Each number is 500 + 50 x the weight over its row's rms, rounded and kept within 0 to 999. Layers, rows and columns count from 0. Numbers have three digits each. The size before them is the row's rms in percent of the matrix's.

# down: layer 4 MLP down (transposed), 1024x256, rms 0.0417, rows 202-248, columns 128-191
# up: layer 4 MLP up, 1024x256, rms 0.0507, rows 203-248, columns 128-191
down202 138:572428504465535528558532549504453471500556446516484354450478464535488562492447460468524477460509507437585609484619591446467459509564457462558437501593453571520487551500387399518425511509484518
up203 123:438545492467421397461503444466571524542558584469391553463621509448511459443441522453538610489476437469358402549461461496514502531450464508563507443543351592499602508482471556420557465498524551
down203 130:504540455480454497605572391458577504546594612482457549489591488480529419546423467491492486445438506526473444621427446463516492536429500539549429511555418581502551504496510542470536581503470596
up204 064:487471567432478563522414480674536501542492519543433443444538470550532422481597485522558441498457607431488460526503536511495431513505543561540568522505501539449501563416442428565439392477531501
down204 032:516538537511607438523467579481456354464512500562557431433470468572460498471443552550459444519540436502482478457443476469538517561511657467544449510504531502477470345369550543555466529524533430
up205 060:460494552402549533596535595517604542545551527506486509498497430534552597450501524490556504455429466433491507559429458506457462585499556468418570535468483443480579474489418425433467450542502497
down205 024:447487451511469482477515461553425454459554536453477426509400505425553551592483470489546492502463519474452506467470490590515484500430512489468422601540513464511537416507535476574520558529435520
up206 143:467485464500491526547518615489575593479474520439495544543496421554485430411498535494528490470523595567432514487376590378543501488504460480415424435469485603501424461469498438490555468613607514
down206 159:436403465495551492593547471494488468527460587416467523518417506516555456537345472485606437461465565585380494474476557550504525504483495545436518502446593507507512520539509432562462478512543519
up207 113:475522529454502563528471537535503455468488568511521540452474493541572431495539552529491535517578488576460533546480447521479599595548510580372481571553466500475589516501448475512605520483539546
down207 114:464471561580575609447436533436443484495488467535464524546479485482405490508485554511418499533488513580509556500445497498456402499556522575502556505454521520462517497403530525588504512607492521
up208 100:584546520526465481478517485602523512473525533424477558586469408505641522550478417492532459537506473455504533540454484641484523623472498492507441505455482502424534475433409514417565505575518548
down208 110:551471448530567413474463493457443535543446508449414473572363512450527569488483496526522467398460474373451523589531485476592512446427407561479509435533434567519562524523510456480511515533518492
up209 129:435556563494565494498477538517498499616487462472410488509545475566505537491528506546542571445521506568502359529448527491397587552381420542491481525541497471496502502414473402488640438461521461
down209 139:495486397544541589462578505521456439544473481452510424468576444437513476505614494547560451428586516431553508574533585418523459443532515459491459512434590447516525521436457530462489483548375485
up210 122:451496511361506478512444474474555427529491596502546521561466491510577494485539529429557421542482522471346509433399521473564467517502536549533588420477622550456473485516486444516513412534551519
down210 121:553473490466468483548475466552439508549516540550453575599517468466533474462414572482410516496507486576589491535441499469502563465483471397590506361530533546462473487497522487461434482496434568
up211 118:504485496524506542556520397483548477571554533487394423520561507552525455525473498586505547414594464527405442553556475602579586482468543412538574450627557620491506597510532532494616432529481458
down211 135:483471539586554548436527369502555513464580443528449434478550454468425466578435473535472498419483589461440563543582441535533534387412456500451650493498450602498515541443512521593405525479488509
up212 056:491544498515481509510459493524500540546403574496461523499475454436490524515529437534600557591552545556537424516531434453479464615428421492429591540513473566415485602463488538535475355438569424
down212 029:442527525419580457508511479508577440525412525570545496368413469582413523450450400478473483616502511533473541567507475544504532568512519439530436492561585504419431490496491525401504427564549378
up213 116:496537512567482516449517518484579513621362486499527424475496433535468542512674494459480506436451507442494481465439464529471534491383566499453539503464559586521594517501454505474472404476498512
down213 111:441441455513498443486521551450460596565461505453497468481485509351462449509468527606479472530612545530507524507537537544498478551519518592485485555470438510497456528474472454512455467463512561
up214 064:462458524531495548497467482556489498542565542514461511423480422474505559400545578531535464460440540455470493448409442556496492581504627561576449528525487616454515538526424537455523467449484502
down214 037:539533540436525549465437593544479534467458577484557482422598465500477512435539470467498436492514527427481488457489492529541603474469451527516552484525451512438523569473447486485408534466437450
up215 128:494505500531554568477574589505489500499489505450586464534507447549491453371571516556521588474477464454411543538489505530500560491514482559414430425548523566529486495431487404476522477512501420
down215 136:467542525586579547485518531538628448501414629377487582540531595560512497488444506509538447478414477544491543483577585518551465478508435576528491482600471564565553505451524436619495491503669473
up216 114:431590536490471631488526503511619571503501509592448449468484502480510582493462468406520525543437463450531587515532368479498549592457343632479503521581493571570534469590461432379559468516448572
down216 106:432462489474471493439542496609534485507483524453473500510472531436380563593434464441546514609530502406419650475537509456488546485434429526560514470521488481507552478443490608488536485446460459
up217 128:534501518507503440579561601457489514696527492554495625479459474589469538489519501569520551433482551548546429549434514559491580487533510515446529577542560520470558530507411393478603486457522413
down217 143:439505517473602564466456508521521486527417544489505462476407498444486436524542489534531510442488548413591545523528440501583455507582464441382544558527584393480512494487528420537465445531421467
up218 059:467543563448480424569450520527489532590479456557449478485487390512467491472558469418529488438597535548486455607419539519436566571527454529468561411593510504380491537537487480519515438485543464
down218 021:467579414492561418509472467500444467610523532499511458535546523491496495424459543479505499407525465520486617558364582460461519453433550568501577422516535496561416564449439450483538470488512497
up219 052:485522567473498462549472451537528463515375541517535484514454509495615530500565487521517399413535473453504455348463444526495474536535568517513477405523496535413503498428478349456501482461461375
down219 011:531502445499509536483565524494453576527567413497548506553456465580465549474390580526481485507529484565482505505510545416543470494590499469569503491334525505459475430467539476488463523517456500
up220 108:475542529536473560487433543556469491528515505489536486493546505488526449508498494462507487520539563416473531541551526491560646525421447478493446564567525507485485500506478403475562445498490599
down220 105:503596542464531481480422496416451517645549533499502465500509456488498542497463463430502531446518421512448474498465504508572474517504545429484526502537522532531405403544436479450497400494546468
up221 149:458419468485492453520469508516554556544466447467467510478410481598609428457489450540508503472538582499549511538364540489471558526485571397568438451504555562491456563504442524496534468548586430
down221 168:416512547427504477483486555555486543410485450554597498467586460514517528504561480502475546508464560575490467460447484561401564483473482507529459476449606452491555447444452439459448501423594490
up222 061:484523558491567472514471471575599478572514494500474466509462411486602431476493526574533373435547611495399380570423460469527508564479556517508441468536492527432408474511464505510556474577545388
down222 026:557600544472494554447438464501401473431585479513439485529475501396519356456386559444452512497563538422488575398420464534498479496472499451615497466462474477475468493495510499507424508594471525
up223 063:484511468560472523524565468593531475499510435597562506552540465432548490445471577564536548403545518420477498472492503505535501574412556498564511565517484489413577530501533404461521393547521495
down223 013:504569462462453463540443488506430485398497499495532482553465429486437463537389485527437554478434473544571570492530521461539530560451587534571575586431569437517579435493471505512558494487469468
up224 115:537466543479412507482524491579455474590465587519525554527574480538493428466529559491569521489591553470500457544448494565483524548545556429497468521477433556503519467471492566488503511452512500
down224 129:526485481630481426489515516449452437505520476579404505506442501479473573496541549612429558502467464404410605523446488455487458433491522511457426495496482470450418432457551564523502556471548401
up225 119:499462554588506601594473578544491521674517522513397467443463457554565472429481540466508394561494495443469440481450517481432434531494458469531432516500472536473460493518416438422523496571566544
down225 121:528531520544578468472535519426478498613495452422429494483496501507518406497563557492439426589478431428499502556491573492421519493541491437533444604508524556530415453473494518495526481490577671
up226 068:547513474470534484486474525584521529666468511529421539500491431442629456481494547460486498440475611473463435492491486598514511559512527420482520431549548563455499541497542467447545500490587392
down226 048:483443424478482486474470486535423469555510468501462522459540537504516445523529429499549468504565582538518492469516585539540420472504520534601458572377468573542481422421528527534514525559513517
up227 142:543429559478460492490446464481573490461388496438509476448528468594474493491496552486523476360522567392405541453459375507447516520507395527497368472544540493559506521422471462530557478398463561
down227 171:459434437537550551469581493499549458475505506488512430509495506437579472477533544639425491524497543434456500418510548573437602434466486485490447548589429472527494556533485539491531550486479351
up228 065:547531528492541592518509464577623516544467526477446513558458473450568470393550499468561474441532524402488425528425455387527570503547547551553573451491502565520497525350444539403479404469546496
down228 045:548641428548521500517526525440519493485469449409524544456487658540473529575456490420438533522400499522402555546506499520521501519491449520584508570414538490504558455492487554453397601492464545
up229 059:463506632431528508477535410564444545550488501512440528533486426473466496399518542561536468412521585401531432493416528436409556533545522525407572477533414584497614571475492416430557442524575471
down229 016:477434480459519535509552454532520462503502444506546596561572500468507428546436489536524546430479528493556579535531473472434519512468501476556530543421456470551531473452438479623533418472488463
up230 116:494539575563374454500545467473559561463553503481570585467388458462451465558540459530513503475479585557543503542449460501496512543455456487445514618457507593559467543479466543411566528558564536
down230 123:471471436466502494444572506523517546474511543455395435515464506413515498546584422571538456362566529641476535488504506483425466481420444448426507489497512462514430469482519533484555497567470640
up231 102:530567470444482509520508545560461576556488499564573471479592481494412465483575549535523562534631639516599437481492571502481630500458484526464497505454438464412493481455481547441503451455542489
down231 104:457393473416510414398551540586436532504480461540479512450581500513470495565458492464518499557457440411463499497533529381552491573493515482482500451475575543467468576549523501516419555553479527
up232 072:515504507533405504496474508494510530506526556534484546462462480474558500507513511559648431474550524448429449515541401474449475553555584487467499573423418481408439538585501483476480361481646437
down232 051:559502518571481514571471494582483528506512508467470502456572487485456504546501510498533552508417510475485517601628501486459579583537432483527574531403565472467475532594498464457488438528497471
up233 141:429542506505484442437599529593455501529434467512459524438442405561514514556473559476501526406582534493464528485491534464417525616505479502473465490549509550507524476495454454454451509574640489
down233 159:489501510532453480445521501510490476439456549524410483473482487565520540486510464492584519394509429573576473465465497419547478520489475556447486485536493565496410493489524531521421498466437518
up234 127:549601492482488550515470524468500527509569502515503513479490514471478456471474479479503500482599467547540464515387538530579565465486611481404489510578470534494512404611492534489493425525470460
down234 136:395446557483442535485421548406467411519501549559401637474532542432444537372484481426481465559495456506451508461514529473545445537428511454467455566560624495462488517502499471504492585553404501
up235 143:432479527403495340464483483601503446495503457547553476483456546432553473450450438590596513416530537408500486463462509560470455529497602523405460379594500516332548423463556503480522455526572481
down235 166:435515511572511403500584494528503559508420488449590446499533501551545496478598437554516415469432493457495470484529479432502503509421539502497492494520531602451546528435385401433557447499573477
up236 116:498483476480424441442585453476500569505484452553370479504538482455618469448566526484531568383485615435470470533462584619479486507463469528535481436544511530408502593477509464491516500463519420
down236 130:484477445500525519523436495556514525518541525519497529435632446443554423442584522469433521497498527447586449482545530481520476467505463566500613420518402564523502509472562366510538549543537506
up237 109:480498461543491465568466600490460440556457515582395497478523466576500529464545569550519559470501542416457478424451543539464469494492524535461444562650416461418549500466503448353502463436427443
down237 106:520561514418462566396456569466557470437494437520461513458496529490597551463466419457497442558559441421462503532539499540512426580508408489538447508490513562467435461453494429555460551548464466
up238 084:539471513525521531509440516489495564598494501511452371496492462593536501491555535561594503438528553460489409532424486526490517560536520466528413531480482585425540463527433486425579402480576491
down238 080:530523483495436481619481490572494520447410560423485456519610510506480451470554380426516513518558495461501528506456515530541574517513625443457508557512494470544403464563512573494532444480555492
up239 055:468558533452500508506474518546598501542533519433536578522445482371470452519616481467464443479513480535436384607475435426451478495525550460477472445493488528468487415533482454439478416417563505
down239 012:594533526491458528547461529511447504402497442474556551523494443546456559471443525450417520498473446506468611467570575533585480521652532539480453446456460446510491401519518469501452499538527454
up240 059:507510551459561471528527514586486567569409568479512590495466415451523472546532513532535548471504524434536465568400532455470469580570457477487538523454522387511553584451537440519481433486482485
down240 026:527463509458620483519514516523495522559384515510526552525531419470471486424433467510484477463477538489564402556424563487538414525621520470479565555599632420453579518509444481528478455446395493
up241 063:429481493423455416496474489483529469487437505518432523501509486514622494501517570536597517448428542548521439509389438516414448608531538510444505539601462540492629527524533465431482493451482406
down241 028:514523452544505496521583522450448573520516420547469515479479486398503546492473596494499496505450481551514507450627491550496448544427415508458499410478394492500478520513504564581482583587481515
up242 110:473455488580581538547460505527585502516530547465445574405578496500612505438536409438503475460457505565438511523492540564486480584527461487507490492510488540512464503478529501449573477548528504
down242 115:487520479552556483549479478429425492510521571554614485491562452432496490471446570519460512494479498496656457485551482522576513499472601572541535484392446467508430465460506480560540517560508545
up243 128:537528546533573460535553522604517549522456443505515530543521439506485581522554561490519556483439488542481489547552533512501532552513536410515463436503579577443509463431494529498462468441555528
down243 133:424517515478536473476486417436507510545438658485435472496522579405460486428561457463480560456576349598479566455457534414513446501580503429492443550468497518514452503485428543480481511474417497
up244 058:503422455546419492511505470533525522579507450459520460568452494518444575499453447403446468419566537516523431520451496506504553534518520538519556534599479572396512476545552493417543357503511557
down244 017:506512522427417518447594457490533534527503443567535549393589519559496513539497450650488414569494577473499461488577535498568527612621486528490550589459559541447575477601456519497574542477452523
up245 117:500492528526456437483500457490594492525488541550505512566505521598624424505464519400515497468548581436441552551518422582504521549567509502407478514612448503470458430454553476591427531459538443
down245 113:499579456546615545592430531379414495515569460437554503487546569542425537523412527414484488524498460525531562563582472433486487407522545462543567415479519565515489450523559487489443409470500499
up246 064:496408474497538438474390445541442429500481477548496506442553449409582415499471535612580500517592566493494407465492531577561557536463465520460456475513414504492510611459470534435602340510574516
down246 035:524450537459543606499462505424499459446483465572426526498398455445457484541485531410510523536562464520580488516537520433554447540489536486523552514525530528467455479405527425501451516486404501
up247 061:455469555455458449485469521504478503563461479462564535575472471504511506476535608478473588388529605531551481552472476477464540552427516522502432454556516546412525586437479520479463463469554439
down247 019:501525513562438542450514492499468565536446526465587531438578439566514558545509520428474557539536430581513553450459522492587453432555488508537568450526547487543435524496606445542506503459523469
up248 117:558514492366456437484490440484541484580576539513394528368396464510481463439467489440508465503539517505524442552411515549507494532511489479505477539497590603472534512514430514494528501479504507
down248 135:568451601540503565561506458596404532541461518539538510520616510512432407567559585540425469481466538555490553518570579489542544449524483519476478503433508550464456545497482499450546497464562551